From a checkpoint of a small transformer trained on Wikipedia: tied embeddings.
Each number is 500 + 50 x the weight over its row's rms, rounded and kept within 0 to 999. Layers, rows and columns count from 0. Numbers have three digits each. The size before them is the row's rms in percent of the matrix's.

# layer 4 MLP up, 384x96, rms 0.166, rows 363-383, columns 0-95
099:567398426464543475532466487527458518388547545506486550519520514476448523478489530493534469530535489484513414539510589562541536478460477470507467453477404459513517399396461463495472546486507561562521551592528600567511376521528526517558498517547445496560492591536587476487356483438505454475
102:631442436527529591537501542456499496496595515422352536493498502451456510438504457563577446548504560504480503553535495484516485513479488549510508462498433562521538521524379438448381584528506526556506565451522484483464533491476487392604559460411482508464495532530545489537517490442425488541
092:538544532463635558526586468567461470502458442434586459499503555535513405491528391483539465461438552460529516484537540490536494517509449446507441442495414478504577443509454411411553381517527553557510584539458504488497502421517568471472491501500582463469520512461486584489548512476574476603
102:494464500475514541503480480489499450448520564562557513652450563485482594468510475544478521460527510496499543537501520472528509426544428487512532543505456450478446485507517512440486513457557344496513398470497529590443491468605480554552663517470485607440430471463442403513541449504495509483
085:494408422454579507510525460517523539586583521570445477507419500514471487540448482550567518612505501552531520532413550468605568518490492532555552527548500519477515488507512561385458531479484460529517420523471434541472436420576538414502401527464499510474419452431535564402515467429532547507
092:459521499459383412505540457481492497514461562547574558544475460507597439519550475556535503506583573510567517579511514487546386451533456435552454544519527455585450459538528533492499558469464483509448488576493366476545508535442468440459528582468598428422456465459435455522531538484469568522
092:467479462486498520474528405471552535532545502523573607515524429597617452379445538551532511539512429484460405561409456457458523423472460537499505492496519449456475391597560566527422508521542516522498553585507503533497600533491510449485478478483498555511510496520461437461467484407600506507
109:479515516442533479553451544487542585512496555429426497469489512518447483547492517544495492486450413431507537531542465518526439488483609510505547585398565409516550532472472378550506429515538477512468493551570464497599488530502527432578482469575446585437550463454351519497525550411510534528
101:443497486534416459536559485531480417525564464499465465488472516541471575474504513387546446470489549525502540538557605498435526505455491542545527520572423468447559449537505507461516530425542407536515430448406491563434570523433549514577607573482474498416509461538427531484608485488522451592
096:512460536477448498484552582499568495467440556556582449574417536430501488447461594374419513476512552570484477573487613545539492521532470409533468518435372521469544484462509471390584532482512469456490471545491488524503517467451520477503541617485498452498426522526492529589450578509511521506
104:517569532524466583615548476585517588445593493446481468496518484492520483504514447467471436558482455506468501526565443435533474488491492481501541553432506456472431454509506467551496500432600467472427486556430495430546495553458462495497441592532598561459494507604487430535508367414561527572
099:513587518481474532509564506627509580558519454548500465453471596548502510532436418473469495552449440410541482506560546511392474525480457515543459337481491453414504501504425567477488434518611583468483579498445447473539507518468492437487514505466461496559488457541434504487473559503539564568
102:523452563507394431537545479452516521557548494474489620522544482452515515522458537466535544477557495503491444415548517429438536525673480543467395472523582579504533485460490486454468431581521538563540512456513418494490493546408462446507510517504483524519537472521460381434458557413518558504
096:422450496580479454567564439477530497422512529581532564507544518460572500391512589547528487451531542541547567499558498555495494496522485487440431509532466501501502500535459511497413496485447475566536445495530418515499492457548437516563575425422472541467504378596534427426386481530466524599
114:496410509535542489491492457512534499530594525331454622560579515433471488526513484571497458512488420544524511471596518442490496577536540600506487566504466475482559504576486532540392528503519562495423525523536414500493518448495394500555527524480523554392433489490452442501501552477450453512
110:394497397555612469538578608384479504498480560487496556489496466489425477410523427455498524613482485437507451537486458520481466559482564513485510509504532526446510492429565564515424487478606478447482536467458541473528476535520448429539472532460473542438548499567528383511576527527518570541
084:610522528595527558528599508546546434425499454552449490496429561419480469501435539483517458542487523463555471475476549501535488547500422472566476539502474505496494469515528487360484464426525525464405426435417482559475458494554603514572482484497479463440518552500601537593446590447471487464
087:575466412571480415547505502541495468537534540476522519478506621457488461435535468561630538439448471481442422394513511524503492502560557527537490491577481544538518554515537434500536469489358527551467544472521493480471557490539445411415551453471473589455475431431546587459455548519516489507
098:498444469452505559476531454547492417536531562488481422478478543516467653476451561539573477547423545402444498542559517477525415510418458545510519559440528596501518491528414487512531523563460514498456465455495407479523417535491548544532528574475574556518556405530499482466383460481505579468
101:462496407481519514517488532525479576522500522536430596520383486425601509517452484431571500501480429497537559495547537535440575500454507492493480409533518421510500524506504551539472517565434479468471506505505553582469500481455457454604436475546543380412459657431520497550461478540555477461
102:526528426502532410486452507500474528502469465427587468532524494469418415429550547528531490472363516515471486541581431512493521503464507523491546547543531526543536433536548460459436525489442598518435490443431509558593539476469536393484553510498569468468454421422502538545515581572588557588
# layer 4 MLP down (transposed), 384x96, rms 0.0741, rows 363-383, columns 0-95
113:484525512507473479380542445524469573452565500445501540453568435510481491469523471525339582544539460565521485498518516481439580481506580504421520516484496503494452418467509628475500505398423579505533507514537530552493412472457469507442567511542466540560502598520520549457417523526593446517
080:413523595491559409519533529474477610515469518472496497514494441521539495546535489531479554493455449537504565390543521461549521547423529459439531493416557530466421548464462521613513506427423535524534436456518517485403540609545484430482481492468520620451458509468529466536403565527505574451
083:577534552468469550480617540499477457426495589382561522511640524534544604506469417500503531488442504510480480578482487537428401503438494444533551524437541524466538463573465557426446518563445476514500460574526501475508552525567462404435425455444503501497473488478419526501581501494497496471
088:519494461419626483539530468554402472547540507482435493529560525442521559550577527548453463473486455494562468506495500422509568494545469407501423513566427541587401486554451561545475536501496473531509557570458540340558557498505585548500502435455462503558519438550462464460486470442505464464
089:512569544487503425480447539515522414417498466491519447499534557457433483497424416630532505526521387484493567557498501415532622505509441463480403492395512506529531496536498498539528536462572482537416546425497566570439444541532485541468471430478533557495572553498532546573484579490540466453
099:542428470480489531512527580567434564487542461545502507496585484483494477480518539421484511542568452410430499425437472435455470529530511514362519437455451527561466515569372590589542455487555492461561521453549495581481530537474427538502554462469569576515589471523438496501528487510502524396
093:529538462567545562479434497520412434495506492548464471495533512473439495512525394455601499458542617507542543507559585469619462517477499452479478559535493613537553510457539475444513500471535488415523545401496549532523393556479552453398488484423482482529492433542515469585454497479408472552
110:568448478498494490463623572499428458444463593461497419395473502399579581465529498524485467445479525537476564512477467497485528566531537461549508536545555455520544538472563397542567397559481446526515496440512412523445520533468574511448512568481532508499412552454563549492452580481502430446
090:531588439584521431542478460537485462511482471552559477552547564397529485422496447551523618486440442473511470524471516592552539443535503457504482458504429539440493439675446498523492571466455449482458454561511548519467571546479535546546521448428566448488467479455520515466463518512541466387
086:425522587569548529488531457523494447550569429401480552524465472510635489407497482569480608592479509470547433567474457531567464480458466561502545448542466528542489577470496490569491423433484493475504600417564493528510463547535456507491404502486442506415524429453550502521461547451508517444
116:509605434450477544559528477517605458557549562546448523554491446482419519456478534502645474393480520537566482549513552540467423522407435395542431542454466435571513544577482450472532453464521482482467410425521530555554536483499487481512534474489563511560557471454533527434517465497441499450
083:531549550534496546539448488432450528487597545519451523504553381416608574538462566506508453494364500568498501434464558475513504438481459414550537564464565482613573532481506496493447479433351517475462439464528586512487470456544463471490494518545496540468476579507527510534461460528463481473
099:462547438498452524468509473538477523531529545474587519553480585475502551528572465461493506523452481509536497493481432526464513476469469563556504533412573458479436490455513432476506527467402439536426460486497493612566420501499480500604327496613513441464472470434523558536597530597487472558
099:576548472455499535469547516517633496498457564466503490577458469521509524564479507505540313437524540457432446490538513426474498465496596526550452537498569480496461480529484450454541506480546406451484449378578533581497464491527481446574413513525472474514523593434513513529525512532434457562
121:344598555494532606533444472527568464475583480423460543496473455510521513472610545535514474480523500572577442433507456528481510439539512551530429503460502484445447517547485450509481524590472474580544511467486459459516386479470582460501625442511452577555477465484504509472534511540463463422
100:471510495538516428584535538493394560517440517457466513584517362454506499455520520505529453593465555587568533470417451543503551622505531488457462532508554527416470428477463534500462570487545526502529551488483483461462531461462509379525499398503521548479470411613506514578474527522492431528
101:456489501555458565512491492456521503429445535588451414471482530538537476472478526578534532531516507539425453492538401527527621526461506453526538539498500523496473404500458520559454474486386565487622448482405628514504514555463579492430505575412456471498551466504451421474487574552559505481
082:429498460557445604465517550470542543504481523520541415514529494498503471587387478357476512520527487442542481470454533433519619537523598527495445549449482416478584495513463515490464494480540473424564432393501537548475461557474633495576489494513488459493576554498451542475492474489494468576
096:489559616557469483506559543544556481434475530526569478512513514494483492420509455463521557516591375537492464430524544409495414557494493394498466488466509537435484539496443568481582430508474538467497531530494514355462463431488510543465578501527442467520456536533553471538604471517608432518
077:493485410484451577544427557421535466426474417456516484596481541487533483499537429562363553543574443528476527552521494530507545535490550537462518629526459454557507545461563497462458454466524453372491506553552566500474487485528391517421501533528487547417503439452535456522522544557487547535
101:421507467554580453473530409493528488536553591447561491512583474487592487491486506552467536462544510501520537489618459395486550396424632466400473515481510418481501506484492497573467538491406506506469505433505484535447501478537454456572532548491477444424562529492529489513476528410528559602